config.toml
n_layer = 25
d_model = 384
n_head = 4
n_kv_head = 4
head_dim = 96
d_mlp = 1536
vocab_size = 8192
activation = "squared_relu"
norm = "rmsnorm"
norm_place = "pre"
norm_eps = 1e-05
positions = "rope"
rope_base = 1240.0
rope_fraction = 0.5
qk_norm = true
attn_scale = 0.151
bias = "all"
tie_embeddings = false
parallel_block = false
extras = ["some layers without positions", "local attention windows", "shifted keys", "gated attention", "value embeddings", "hashed n-gram embeddings", "an embedding shortcut", "learned residual scales", "skips across layers", "capped logits"]
init = "uniform"
init_std_qkv = 0.0238
init_std_o = 0.0
init_std_up = 0.0238
init_std_down = 0.0
optimizer = "adamw"
lr = 0.00088
beta1 = 0.95
beta2 = 0.99
weight_decay = 0.11
lr_head = 0.00306
warmup_steps = 435
schedule = "wsd"
decay_fraction = 0.791
decay_shape = "linear"
final_lr_fraction = 0.1
batch_tokens = [16384, 32768, 49152]
seq_len = 2048
doc_mask = true
train_tokens = 379100000
steps = 12708
dataset = "wikipedia_en"
Each number is 200 + 40 x the weight over its row's rms, rounded and kept within 0 to 999. Layers, rows and columns count from 0. The size before them is the row's rms in percent of the matrix's.

# v: layer 19 attention value, 384x384, rms 0.0649, rows 199-267, columns 144-191
# o: layer 19 attention output (transposed), 384x384, rms 0.0653, rows 199-267, columns 144-191
v199,097,210,170,182,249,147,281,238,155,215,167,179,217,268,188,204,157,269,209,126,261,260,249,119,224,205,187,151,182,82,249,157,199,163,193,228,215,221,206,235,188,171,207,176,258,220,176,232,168
o199,094,166,188,151,197,236,226,168,177,163,239,189,177,158,158,190,191,233,139,189,223,195,191,180,201,213,143,88,247,265,235,217,191,248,198,158,171,271,203,187,168,217,222,250,239,220,208,148,221
v200,097,214,213,223,217,191,269,140,239,202,174,223,178,164,197,295,246,179,230,209,259,229,139,240,187,203,176,233,173,122,216,222,116,190,182,154,236,227,127,217,226,206,209,208,164,195,164,205,238
o200,099,186,198,249,202,182,161,223,209,255,265,243,223,261,139,235,248,157,209,167,163,248,268,209,245,242,268,188,157,254,236,226,178,202,227,172,183,224,267,212,215,235,134,134,148,179,199,164,145
v201,099,174,187,204,184,218,188,211,227,217,124,203,205,164,202,252,230,197,165,153,164,118,187,228,204,179,229,230,300,214,196,184,288,196,238,204,190,170,190,209,204,212,168,187,199,150,267,146,189
o201,101,177,209,168,204,177,273,192,196,230,187,239,180,159,210,153,133,211,234,247,253,157,176,182,261,209,192,236,255,182,202,219,228,189,209,203,207,165,151,205,224,190,209,186,204,271,182,191,173
v202,094,165,188,194,153,210,166,233,262,224,245,186,186,199,197,232,133,175,248,154,201,115,201,180,244,129,234,222,253,198,231,204,270,193,249,231,222,140,191,186,246,155,101,207,213,249,280,183,177
o202,098,209,141,133,220,186,257,236,244,207,170,256,183,155,200,194,186,255,188,188,185,233,91,137,191,177,157,267,254,222,180,196,271,188,151,195,128,177,185,172,160,182,238,213,209,265,189,169,162
v203,127,198,287,193,209,200,122,195,209,150,261,200,301,253,244,108,193,205,237,296,123,171,181,246,178,185,227,202,217,227,157,201,178,181,188,194,204,210,234,144,247,204,210,213,206,192,251,208,182
o203,125,230,216,138,200,170,185,213,197,184,183,230,235,176,192,185,180,134,246,194,224,163,215,220,227,121,261,252,240,199,208,156,178,158,179,307,243,192,211,260,176,188,216,226,156,176,217,220,225
v204,108,179,203,230,204,168,244,276,148,203,188,216,152,136,200,246,222,224,205,168,208,194,138,125,241,250,206,223,285,92,181,214,276,202,178,200,223,184,241,199,140,204,236,202,210,205,209,198,189
o204,119,244,178,187,193,246,238,107,149,231,122,196,203,221,207,196,203,201,197,192,226,224,243,207,181,260,157,272,237,209,183,237,235,162,227,129,170,170,135,188,236,154,189,155,212,210,171,252,170
v205,125,193,171,233,235,152,286,184,197,207,163,256,175,279,183,253,159,276,175,140,212,176,221,118,146,183,184,201,126,150,264,195,259,175,234,173,244,198,237,215,197,154,232,54,233,258,207,210,217
o205,125,198,193,170,212,181,197,267,192,194,214,216,158,148,191,246,245,166,172,172,223,201,217,183,238,216,159,72,189,217,227,231,252,241,197,181,201,248,146,208,198,176,99,199,180,193,151,170,149
v206,112,199,184,222,192,238,231,167,205,156,240,212,246,188,239,233,223,169,184,225,205,228,202,236,217,256,167,194,183,156,145,191,123,186,175,244,246,268,169,232,219,248,246,244,229,155,184,214,187
o206,123,250,223,193,163,201,158,243,233,214,255,160,243,250,124,238,222,195,248,206,208,247,202,249,171,176,266,238,179,213,262,235,176,201,236,198,200,228,197,180,201,142,227,183,130,208,199,166,209
v207,094,250,145,246,212,278,159,180,205,217,187,194,223,223,180,109,215,193,150,262,166,172,203,228,152,171,265,212,141,292,193,177,209,205,257,236,207,99,252,145,153,160,197,128,181,184,214,156,216
o207,075,183,199,201,194,202,226,225,208,187,227,241,207,173,244,223,167,213,193,209,178,161,222,239,238,158,160,117,163,148,168,234,208,226,164,207,190,202,149,228,248,208,228,184,206,213,145,191,241
v208,116,187,150,248,151,245,197,214,191,203,243,191,252,165,201,251,204,181,220,172,149,125,161,189,266,202,215,197,305,201,208,285,262,189,235,227,194,182,199,182,235,200,200,226,224,207,220,193,161
o208,126,251,111,173,168,218,263,184,204,248,198,230,163,194,192,206,193,253,246,216,228,222,196,221,142,283,234,291,194,177,230,219,235,214,157,148,197,205,135,217,196,168,200,160,153,235,177,205,180
v209,106,172,275,215,217,154,139,178,194,203,140,213,178,223,221,118,232,255,243,225,177,143,212,202,167,235,242,168,217,187,167,201,128,239,164,185,219,247,232,172,227,156,166,181,177,202,203,200,199
o209,110,174,283,153,207,224,233,167,133,174,204,199,208,167,216,122,159,148,251,230,225,149,207,241,270,141,155,249,235,216,194,155,181,182,177,240,225,135,198,245,178,250,238,222,193,222,242,207,240
v210,099,145,232,216,242,170,168,199,166,226,187,185,152,212,208,278,210,224,227,140,245,184,233,161,177,257,177,163,245,148,238,234,141,212,201,195,232,329,143,214,277,197,208,239,248,194,188,196,194
o210,094,219,229,155,163,204,258,174,188,227,253,187,202,196,190,170,222,205,239,204,219,229,215,228,174,198,184,259,217,203,264,133,202,250,177,185,233,179,183,190,154,251,191,221,165,265,276,228,159
v211,084,112,258,212,183,218,125,268,169,206,220,208,202,174,187,202,209,189,245,156,224,146,184,186,240,157,248,257,284,184,209,187,308,193,228,168,196,176,199,135,202,216,178,191,190,166,296,175,176
o211,089,242,157,163,191,190,243,181,171,215,120,279,200,208,240,168,166,210,193,209,203,149,162,176,164,195,182,286,280,198,185,187,261,129,185,214,202,116,177,218,160,202,178,171,212,248,205,214,177
v212,096,133,218,220,252,158,182,263,116,231,134,226,198,179,196,215,236,244,270,107,246,166,189,191,198,163,218,219,248,144,180,207,255,208,271,157,233,214,182,156,209,172,192,158,215,125,235,173,207
o212,109,245,232,174,154,214,220,170,184,262,174,216,226,218,187,185,199,174,183,252,200,136,219,186,193,215,170,189,251,263,256,199,222,204,170,177,248,152,197,235,220,267,178,120,226,241,220,194,171
v213,088,268,140,188,216,198,244,149,244,171,184,160,174,174,209,189,227,188,194,249,165,240,194,220,225,248,152,160,172,202,194,232,85,223,161,235,159,244,176,220,198,208,199,289,178,219,98,220,210
o213,091,197,241,241,186,177,208,177,210,166,277,134,151,220,190,190,182,190,180,198,194,232,232,230,187,240,197,161,134,190,248,238,133,271,190,181,222,230,206,241,227,192,186,238,176,172,248,246,237
v214,094,152,193,188,168,139,170,226,152,226,228,261,237,242,211,198,119,279,215,149,164,151,229,153,179,168,217,191,230,142,207,153,263,154,225,201,225,207,245,176,222,166,208,153,232,220,276,192,167
o214,091,233,186,137,221,217,232,220,230,145,120,214,194,156,194,212,233,215,171,199,213,136,168,155,262,149,157,185,234,209,206,183,264,130,172,219,202,224,182,195,137,190,230,227,208,247,152,106,156
v215,101,225,189,202,195,219,222,150,249,179,199,142,142,166,226,219,240,140,180,214,200,273,210,203,196,224,146,197,195,221,216,258,94,244,153,231,178,236,137,213,223,238,231,319,187,224,124,237,205
o215,116,221,207,211,198,169,209,188,201,185,296,180,150,238,187,180,171,203,226,198,194,276,182,247,162,226,197,231,160,168,219,204,125,260,181,209,180,217,218,209,198,153,168,241,164,209,243,326,215
v216,097,200,182,199,184,273,131,169,221,248,237,197,264,188,192,237,223,144,158,236,154,184,165,259,171,161,233,200,191,279,151,240,240,212,211,210,197,130,245,198,173,223,162,207,187,115,240,179,191
o216,093,203,107,269,130,218,171,263,197,272,200,217,185,230,267,138,178,230,240,220,155,202,186,218,218,220,293,233,164,172,182,233,244,186,226,193,190,197,174,182,285,218,196,174,172,193,182,201,230
v217,122,147,234,204,154,146,197,253,223,199,286,204,243,184,184,221,138,222,239,135,200,291,220,217,188,159,253,262,219,206,201,129,210,186,155,192,128,199,188,183,169,251,190,284,191,165,230,190,130
o217,107,201,163,225,222,182,154,195,274,211,173,192,228,231,211,205,183,171,191,232,218,175,129,166,154,159,198,214,253,188,182,205,221,141,199,279,213,236,226,198,225,143,253,226,252,219,201,214,226
v218,112,187,284,235,211,149,180,247,157,148,225,194,180,181,232,210,207,168,270,193,240,141,189,182,305,237,169,170,266,102,255,285,161,181,198,164,240,290,196,206,230,197,184,276,247,209,179,230,163
o218,116,255,231,155,204,230,189,128,125,186,133,205,205,194,224,150,211,198,255,180,199,215,207,205,171,262,215,301,272,260,231,145,208,187,203,182,198,122,148,225,136,198,155,181,157,161,268,213,188
v219,091,155,278,206,164,154,125,209,147,236,187,191,255,174,205,191,228,247,281,163,200,195,180,221,215,184,251,231,315,208,185,199,229,212,224,174,198,203,228,197,249,183,135,165,173,108,284,185,180
o219,094,166,178,157,167,194,222,189,202,265,157,209,241,200,233,171,165,163,218,232,244,185,222,200,188,161,237,271,262,221,212,142,234,205,194,232,216,171,231,169,224,263,238,187,212,263,230,209,195
v220,097,200,150,161,192,180,215,168,238,236,174,164,151,167,166,244,224,144,213,177,174,257,218,218,175,202,158,172,217,293,215,225,140,251,206,166,113,193,154,220,177,220,175,248,198,155,120,190,217
o220,101,175,169,295,178,186,190,201,180,276,247,143,165,215,208,192,176,198,134,201,219,238,219,215,180,274,228,161,168,193,215,204,149,250,214,167,218,233,216,231,276,253,179,200,218,208,256,239,237
v221,130,240,157,240,246,195,221,229,170,196,109,154,183,248,184,81,235,230,164,218,200,153,267,164,266,286,196,94,168,178,237,194,195,177,194,229,245,223,249,199,247,159,214,150,238,215,174,220,234
o221,109,188,274,151,196,248,238,135,138,168,210,169,204,90,203,147,177,240,232,233,255,179,224,235,213,213,172,179,207,205,200,172,186,282,210,183,163,150,144,181,160,235,234,249,163,173,213,180,221
v222,092,241,197,171,188,255,191,224,206,170,227,189,151,168,189,145,217,196,162,291,194,146,173,225,195,219,218,240,186,204,176,195,257,185,207,213,208,130,215,150,146,174,224,167,185,281,201,155,200
o222,085,217,206,215,219,231,190,216,202,137,113,194,204,270,252,191,202,210,235,171,144,193,184,160,237,174,180,227,204,190,110,215,228,135,201,179,195,171,181,174,231,137,198,157,227,162,156,211,193
v223,092,258,198,245,194,206,242,166,213,153,257,200,199,202,202,188,218,156,170,269,203,295,225,201,229,257,164,156,134,167,179,205,74,191,153,246,188,251,166,265,190,232,256,258,230,204,147,224,214
o223,103,214,197,253,191,202,161,192,217,202,272,182,196,211,167,243,260,196,194,180,196,250,206,263,171,212,225,185,115,168,208,239,171,218,229,183,178,243,213,153,199,146,196,235,142,167,176,189,238
v224,114,185,179,270,166,174,279,200,170,178,211,293,174,146,203,181,178,242,217,196,157,230,246,159,189,318,176,221,199,128,204,181,147,219,151,162,208,229,193,283,181,228,193,191,184,241,188,200,185
o224,115,198,224,228,235,207,193,139,210,188,185,157,221,214,227,234,220,169,187,146,220,181,204,195,262,165,195,104,145,186,194,230,216,160,204,173,208,243,135,141,212,74,189,165,199,178,153,144,223
v225,127,181,260,165,204,155,207,177,213,153,214,268,241,249,241,221,149,215,182,165,176,149,195,217,165,135,145,243,175,227,187,184,248,182,225,183,165,189,244,225,182,210,215,144,190,185,228,209,191
o225,132,203,221,198,212,175,137,306,205,169,150,249,184,193,221,210,259,147,226,207,216,209,204,198,249,202,252,180,144,200,230,216,188,114,218,226,242,243,215,215,186,199,130,198,184,157,148,146,154
v226,089,256,177,190,224,256,229,182,251,138,162,129,195,227,220,202,234,136,134,239,187,197,194,225,241,201,130,167,165,263,233,244,163,198,182,250,180,230,164,217,215,218,199,288,230,226,141,226,220
o226,086,212,232,207,199,174,161,210,214,172,303,196,148,177,189,187,194,223,230,187,201,262,175,236,194,262,244,222,176,171,208,232,133,273,222,186,176,226,166,225,180,164,162,227,115,133,240,258,225
v227,088,232,188,180,211,227,227,174,243,172,222,170,176,193,238,218,223,144,153,250,212,264,206,231,196,207,131,224,152,255,192,251,83,211,174,227,173,236,158,231,197,225,199,301,188,244,169,191,226
o227,097,223,203,215,198,194,176,211,254,167,260,182,161,260,220,210,225,177,212,169,131,275,200,229,155,198,209,244,162,168,180,215,171,257,197,216,190,198,204,164,194,123,179,212,136,168,236,299,205
v228,097,271,168,227,255,223,277,158,241,144,183,182,175,192,179,189,259,192,157,269,173,289,182,208,184,253,158,163,151,226,197,203,84,235,170,214,213,224,205,217,202,189,233,244,177,195,112,217,245
o228,095,217,247,249,188,154,166,192,215,217,276,200,166,194,187,248,232,165,199,180,225,243,263,293,218,269,215,176,145,159,226,225,140,283,225,187,153,238,183,242,192,213,152,202,123,159,196,252,205
v229,120,211,224,202,167,163,313,196,235,178,183,230,171,102,190,235,190,243,228,176,247,259,144,185,185,254,226,234,205,120,211,134,175,221,206,172,240,223,156,259,161,207,201,187,149,207,141,192,221
o229,107,136,211,253,220,177,152,154,203,242,192,180,213,277,155,285,269,157,173,155,192,268,246,166,217,221,178,203,196,248,181,231,186,178,231,123,174,210,247,162,271,171,143,136,254,196,162,193,136
v230,115,172,208,274,199,150,235,185,250,242,183,218,155,216,166,185,221,219,200,226,230,211,229,135,221,198,270,172,114,153,233,147,172,186,225,193,281,189,207,160,261,138,177,121,202,247,197,161,202
o230,112,212,182,198,219,201,230,145,200,209,195,233,200,159,199,206,257,202,174,175,192,120,197,185,245,182,109,161,264,205,139,190,305,243,199,226,176,155,133,195,161,161,214,215,206,174,153,206,194
v231,093,205,189,215,224,190,194,283,153,218,170,216,249,209,205,154,186,215,200,139,232,168,207,179,220,167,231,195,229,158,166,181,334,189,280,171,243,199,281,212,166,172,201,105,218,156,253,214,205
o231,107,173,203,169,185,217,215,219,146,220,151,192,232,171,220,186,200,238,186,235,195,185,218,171,179,214,201,130,230,226,198,204,231,216,180,147,167,172,210,158,239,279,168,164,228,211,143,165,207
v232,096,157,205,212,181,175,201,276,147,203,197,201,232,218,175,184,165,228,228,155,202,171,211,145,238,186,267,202,254,155,186,161,345,152,201,169,245,181,229,163,194,183,241,145,222,186,283,199,146
o232,106,219,141,192,220,267,214,168,177,210,111,219,250,171,209,167,172,229,202,210,242,138,175,127,181,168,174,217,312,218,182,174,246,134,197,208,210,165,177,184,192,177,235,165,265,252,190,170,195
v233,094,147,221,235,185,189,168,229,180,224,187,217,179,235,184,192,161,258,250,155,214,123,199,140,183,171,277,229,213,150,200,167,272,194,215,168,244,152,266,188,183,162,172,136,215,240,262,171,174
o233,103,184,185,155,226,251,246,162,167,175,130,232,223,149,243,163,188,212,189,196,192,122,157,145,251,152,132,194,259,209,146,186,245,109,158,221,210,151,158,188,198,208,258,169,252,254,183,186,211
v234,133,173,190,238,138,214,140,105,253,263,208,178,150,177,134,222,198,171,253,173,201,225,226,218,184,214,208,150,203,232,202,197,153,252,245,242,143,170,176,184,249,180,142,279,199,180,134,165,192
o234,135,190,166,215,197,182,253,196,232,239,218,196,155,146,171,211,211,246,146,212,200,199,154,216,236,229,190,219,196,195,189,190,198,228,173,202,166,217,195,234,168,275,296,258,177,279,257,223,225
v235,116,186,164,199,161,302,205,208,193,211,291,208,239,167,194,265,147,182,193,137,168,234,170,207,201,203,196,241,224,165,181,166,276,196,198,241,214,146,203,199,181,237,205,253,201,207,266,174,149
o235,121,260,112,178,179,165,206,258,284,237,237,216,205,253,182,261,236,243,174,189,186,246,149,178,168,184,221,233,178,180,220,238,234,167,199,149,135,264,193,163,222,131,238,163,168,237,170,206,163
v236,114,252,177,153,192,221,240,192,285,224,143,183,167,201,178,222,211,229,155,222,201,208,161,292,130,147,176,234,163,294,206,131,268,223,231,248,169,114,191,158,207,205,219,176,115,189,181,174,259
o236,120,153,211,256,247,141,156,212,234,190,220,207,181,191,197,221,202,189,150,227,174,225,229,154,245,173,176,158,135,181,178,202,136,210,183,223,199,222,251,217,247,243,199,200,274,203,158,205,174
v237,145,241,142,181,201,217,226,185,200,211,143,197,190,289,181,113,179,180,164,203,220,163,312,219,226,173,170,123,128,200,207,189,184,193,238,222,176,194,226,248,190,189,118,181,245,226,199,218,242
o237,152,103,245,152,220,243,213,227,156,102,260,136,189,124,205,136,147,279,185,223,146,154,135,188,208,162,157,47,153,199,212,208,199,228,173,166,196,192,225,144,201,222,252,276,216,198,210,146,262
v238,093,125,239,205,175,157,144,242,94,261,195,251,232,216,162,215,187,257,232,132,212,151,191,175,183,174,251,190,267,166,193,180,266,192,209,167,231,221,227,196,214,213,168,149,227,192,244,179,192
o238,095,178,190,156,197,258,244,192,167,234,117,193,248,175,242,159,173,202,211,208,224,106,205,162,213,153,175,199,259,236,196,144,268,148,199,195,223,161,191,186,197,244,247,167,246,270,221,142,189
v239,115,192,242,225,202,224,220,235,237,188,188,201,236,211,172,215,179,209,148,199,265,229,156,198,114,176,246,211,124,254,190,81,228,210,226,200,265,178,198,194,169,186,238,101,175,145,145,191,229
o239,118,194,258,218,240,122,134,208,197,248,157,200,244,259,154,208,271,153,197,222,218,187,271,198,237,208,215,136,201,219,134,206,223,178,257,229,214,196,245,252,242,243,175,177,257,144,134,206,151
v240,090,234,169,238,191,213,231,157,274,192,235,151,194,213,215,246,181,146,152,260,186,258,227,251,191,236,165,164,156,227,217,230,86,234,148,267,189,222,193,214,223,198,198,272,221,212,131,222,206
o240,092,226,211,199,197,166,175,190,227,193,293,161,141,189,173,207,234,201,242,186,186,269,220,252,223,231,230,197,144,158,212,217,166,262,234,178,194,263,180,226,193,188,218,251,126,179,209,259,189
v241,104,235,190,220,165,231,233,94,250,214,180,167,179,245,195,174,215,149,173,281,211,167,234,189,221,249,207,133,143,184,210,223,114,173,220,217,246,197,201,244,250,170,175,198,212,279,125,203,234
o241,109,127,172,173,209,232,214,234,132,146,253,134,196,171,191,169,217,267,241,156,129,224,193,175,260,208,197,207,213,170,128,161,183,230,159,178,175,191,229,150,188,175,243,243,180,204,218,240,212
v242,106,161,227,213,155,204,146,220,209,226,198,206,161,204,164,178,225,198,200,224,186,161,217,161,151,218,284,185,203,263,175,157,227,212,153,184,246,174,228,174,233,201,203,165,216,211,217,160,216
o242,111,203,219,189,224,192,231,160,161,207,128,187,268,158,238,174,167,190,218,179,238,140,193,205,235,149,125,232,294,156,125,133,242,151,213,274,179,128,140,198,190,168,242,231,198,244,174,239,221
v243,097,202,262,209,244,204,235,173,161,214,199,221,209,162,255,225,235,200,267,196,242,197,135,154,189,259,144,222,213,120,169,199,123,220,155,178,180,265,169,259,197,210,215,236,163,144,198,204,195
o243,085,213,224,174,160,222,183,172,150,249,230,232,224,277,130,202,233,148,198,218,205,299,206,251,219,205,263,317,214,236,253,161,178,195,198,149,192,201,267,152,196,229,154,166,146,199,229,179,208
v244,096,142,223,202,192,137,197,229,156,215,159,263,224,204,211,210,216,238,221,136,208,131,187,150,179,208,251,204,235,172,172,139,270,183,230,178,216,190,251,200,208,172,202,134,210,185,243,168,182
o244,103,191,239,168,219,245,221,177,163,207,109,202,249,174,167,183,185,197,193,224,232,103,188,153,261,167,169,223,293,215,188,175,262,102,187,210,232,151,185,190,175,213,256,182,244,236,186,121,165
v245,137,212,124,209,171,228,224,192,215,242,208,152,153,224,156,149,183,194,197,182,215,267,280,177,171,190,196,186,191,257,215,194,153,222,198,236,177,155,134,200,200,203,210,235,195,216,183,212,210
o245,133,187,170,224,221,195,244,163,219,174,270,163,177,189,219,214,133,254,131,220,180,208,176,174,164,157,125,105,147,160,204,193,161,253,135,187,181,254,237,192,214,201,243,264,250,273,222,222,260
v246,116,181,208,251,213,150,209,239,207,223,184,216,226,132,154,210,196,259,218,185,196,248,146,202,181,234,247,228,217,202,150,132,211,245,231,171,204,164,248,200,171,181,190,165,168,130,171,166,212
o246,127,198,221,250,173,127,224,153,220,303,166,214,211,217,164,255,218,131,141,221,292,198,262,254,218,220,176,172,210,201,193,248,226,215,252,223,187,191,148,266,276,217,201,176,213,194,121,187,216
v247,097,239,166,205,170,226,219,184,233,212,192,138,138,175,199,259,219,180,193,221,170,184,206,270,223,215,138,254,233,255,245,252,188,229,179,218,158,168,138,178,176,221,219,280,168,206,162,166,203
o247,097,234,186,210,204,185,206,171,275,196,239,204,120,220,256,213,169,188,239,173,202,255,208,183,181,258,202,221,177,134,247,235,183,229,192,171,257,226,123,233,263,153,177,133,169,228,272,266,177
v248,120,194,253,188,137,167,132,176,253,188,294,194,196,191,202,196,158,184,264,226,161,259,214,262,190,226,170,214,226,233,213,225,63,238,142,177,149,256,169,209,236,256,175,349,176,226,162,206,178
o248,116,208,219,210,209,146,208,173,260,177,203,174,192,210,235,192,185,159,196,199,208,206,188,190,164,155,226,234,181,175,218,157,165,158,174,287,251,201,233,239,187,175,220,247,205,225,256,266,229
v249,112,173,261,202,223,222,166,210,183,165,199,216,166,189,256,186,263,194,224,187,219,174,142,185,179,218,175,239,211,162,167,161,192,212,156,192,232,234,202,182,206,214,278,209,198,220,254,214,204
o249,115,251,325,128,239,168,170,210,169,154,174,268,284,232,119,215,209,159,233,206,206,196,182,235,234,141,195,322,261,214,177,159,192,109,195,280,181,127,228,210,115,180,184,182,153,192,210,201,164
v250,098,158,215,196,179,240,177,241,182,235,171,162,200,156,192,157,265,257,214,148,191,206,192,158,201,245,236,232,314,196,158,172,241,247,174,237,163,176,146,185,177,223,249,249,195,153,294,204,202
o250,099,216,181,210,180,210,264,150,180,208,218,223,170,214,179,176,115,198,203,271,233,222,159,231,143,153,147,293,192,172,213,182,167,177,150,196,171,169,210,200,201,166,184,230,234,278,160,256,244
v251,103,162,173,250,246,144,185,192,107,246,182,196,233,259,199,130,175,260,244,182,219,237,297,138,262,238,204,103,208,155,233,203,150,209,160,198,229,277,224,214,237,190,182,171,243,164,201,259,212
o251,110,193,203,203,171,248,259,133,147,218,234,133,203,128,213,156,157,222,177,223,257,135,216,232,168,217,191,125,205,219,275,167,182,285,189,183,202,220,173,198,182,240,225,271,200,229,221,161,261
v252,107,196,228,225,187,176,249,194,186,237,230,247,220,101,207,281,216,221,251,185,238,273,178,192,176,257,196,198,209,103,183,189,127,224,192,177,225,302,187,272,210,205,191,211,172,135,166,179,212
o252,094,216,191,268,140,191,146,189,233,278,199,197,235,294,169,257,306,155,186,194,189,260,233,230,198,247,273,245,165,252,255,192,225,208,250,140,183,237,233,159,226,222,179,151,166,179,180,133,168
v253,124,187,170,168,237,180,258,266,166,213,127,170,227,180,184,254,190,251,167,96,193,252,182,144,219,173,191,226,213,248,201,156,346,185,168,203,176,189,245,192,157,206,254,155,209,109,218,251,216
o253,133,215,146,241,204,203,195,154,180,249,185,189,174,165,200,242,180,185,165,231,277,234,235,210,164,297,188,207,225,180,202,206,191,230,263,163,180,239,181,194,212,225,130,211,219,194,162,192,186
v254,104,184,182,197,202,160,234,216,225,213,154,227,245,208,167,136,155,266,161,155,186,250,199,170,144,159,251,217,137,256,196,110,292,208,207,182,181,107,228,218,136,179,212,100,152,193,208,214,220
o254,107,159,179,252,208,146,193,187,213,203,169,196,183,202,221,235,191,157,113,236,244,144,221,178,202,175,152,54,171,188,163,235,210,182,232,210,208,232,226,220,262,206,155,223,310,182,87,152,237
v255,136,251,230,210,206,259,175,156,221,216,209,231,193,174,200,145,237,202,211,252,196,270,191,275,108,229,218,232,146,236,124,171,88,278,211,215,149,171,176,191,177,207,202,252,114,152,184,193,236
o255,148,159,279,272,209,138,175,205,220,178,234,241,218,226,167,248,199,162,152,240,179,189,217,263,249,136,209,169,101,176,195,207,134,176,192,233,197,201,268,235,221,240,216,198,215,205,168,185,243
v256,113,218,276,195,237,188,201,218,158,178,257,268,239,161,225,243,191,193,255,191,248,293,182,196,245,195,179,206,178,104,196,219,120,212,215,172,207,297,198,240,186,196,175,225,206,137,187,222,174
o256,110,241,196,234,161,207,128,238,197,259,207,277,223,285,155,236,308,149,158,181,142,224,197,215,171,232,296,243,166,275,260,190,223,174,227,155,193,198,259,215,172,262,154,160,146,138,225,143,172
v257,127,285,176,209,223,289,198,183,213,170,211,169,202,218,217,18,269,161,170,317,201,195,219,248,223,249,188,161,130,222,173,216,152,199,207,250,207,185,165,224,187,207,223,222,199,244,230,213,218
o257,132,146,251,194,197,222,193,178,193,135,277,189,247,198,207,190,163,251,235,220,157,207,180,215,167,102,202,201,146,183,163,180,158,251,175,216,164,154,250,126,187,166,199,232,195,175,205,220,294
v258,130,216,186,183,178,234,223,200,194,248,210,181,213,146,172,229,232,145,195,228,246,281,137,206,203,169,294,207,203,207,194,175,187,191,224,127,196,184,157,190,194,212,133,185,197,201,176,134,193
o258,134,173,140,227,186,217,178,209,225,321,207,212,263,288,165,214,194,210,187,149,156,206,228,152,178,195,249,200,251,256,144,225,236,244,224,184,181,193,267,181,257,234,233,131,224,187,256,209,217
v259,119,177,238,199,235,116,242,209,241,182,192,240,137,185,194,216,125,236,217,123,293,202,217,144,219,167,169,229,143,67,241,177,152,179,245,219,242,242,180,234,156,171,210,196,202,230,190,203,189
o259,117,209,232,200,259,184,209,203,214,122,221,214,168,254,203,232,297,170,149,165,131,205,183,176,184,206,109,157,209,230,185,229,237,131,173,149,206,206,219,194,177,155,148,214,219,191,188,211,154
v260,121,193,196,185,165,229,90,128,267,220,244,229,234,243,231,212,186,162,170,220,123,141,178,284,161,136,190,227,202,287,198,234,242,209,242,214,136,116,233,164,190,198,130,181,139,211,223,194,210
o260,119,171,170,220,206,179,207,292,206,178,175,266,143,182,266,140,171,226,202,236,155,181,158,185,265,185,235,199,108,190,182,196,188,139,158,205,222,209,218,228,219,228,196,216,221,196,189,177,206
v261,098,244,140,220,194,205,232,146,246,201,181,211,139,247,216,232,171,211,149,202,180,166,200,209,237,167,191,204,154,203,202,225,268,152,229,289,205,145,244,227,129,167,188,174,226,269,187,156,193
o261,094,166,155,189,200,224,214,234,231,165,231,200,111,166,209,187,232,250,191,142,164,167,157,149,211,226,162,154,171,135,183,282,277,182,188,131,206,228,118,196,248,142,201,184,188,214,161,240,176
v262,112,171,224,163,144,307,118,162,277,211,229,133,172,232,244,233,206,103,165,229,186,120,183,285,146,150,188,227,183,295,174,217,203,224,199,237,212,143,177,142,232,217,166,269,203,226,210,172,199
o262,116,188,213,154,226,181,176,272,210,127,195,202,207,200,224,117,151,270,261,225,108,232,171,173,232,161,194,275,193,165,151,178,177,146,176,261,192,137,243,196,195,217,243,198,194,229,228,309,174
v263,086,271,175,236,199,282,174,180,253,179,233,186,165,186,226,220,236,117,163,271,157,131,179,279,202,221,176,245,172,260,193,264,228,208,223,221,234,150,192,165,166,193,238,210,185,241,182,140,216
o263,082,211,211,171,202,172,177,238,242,191,218,250,187,241,212,213,218,194,273,165,170,261,199,199,214,224,245,219,159,142,192,246,196,198,187,193,186,185,141,238,238,134,163,101,166,170,189,274,161
v264,088,261,133,227,234,227,271,192,230,210,179,177,199,176,204,205,238,200,161,240,213,299,209,216,183,246,175,185,153,179,217,205,68,208,161,258,212,248,152,236,198,188,244,287,181,187,147,220,236
o264,091,229,217,276,173,187,195,164,249,210,313,187,159,223,203,237,210,186,171,184,190,247,245,263,201,243,200,150,147,162,241,228,166,294,214,150,158,244,183,217,231,186,187,191,154,198,209,232,231
v265,121,222,193,259,213,178,242,259,149,166,220,254,279,283,210,187,153,261,156,211,211,187,268,195,192,190,236,193,145,118,227,158,238,124,252,226,248,228,240,236,196,181,218,114,252,229,213,203,184
o265,122,208,204,169,183,194,179,232,253,160,194,187,227,163,206,238,259,197,214,181,209,144,204,188,198,169,181,53,198,194,202,245,276,210,234,208,234,244,124,167,209,159,215,179,194,154,141,129,187
v266,106,173,186,251,190,197,233,232,195,233,165,221,223,174,138,153,194,238,220,200,175,220,222,182,195,232,242,177,179,256,150,95,246,236,239,225,190,151,242,198,165,167,190,143,172,160,195,179,194
o266,111,206,191,244,203,172,192,146,200,226,139,187,188,133,190,232,218,203,109,231,269,184,214,219,257,213,185,148,205,151,154,205,219,186,225,178,161,200,175,218,231,238,241,237,218,200,114,142,246
v267,133,169,189,223,174,170,230,191,174,265,221,178,138,145,116,301,201,218,234,195,215,247,228,158,185,230,255,177,182,163,251,226,137,195,165,172,259,253,130,216,217,178,198,219,222,192,166,143,178
o267,139,241,96,264,160,216,223,152,256,298,230,162,187,233,240,222,220,191,160,133,186,194,203,190,185,232,170,172,257,191,211,187,256,252,220,158,193,215,148,193,245,199,212,163,224,263,273,242,182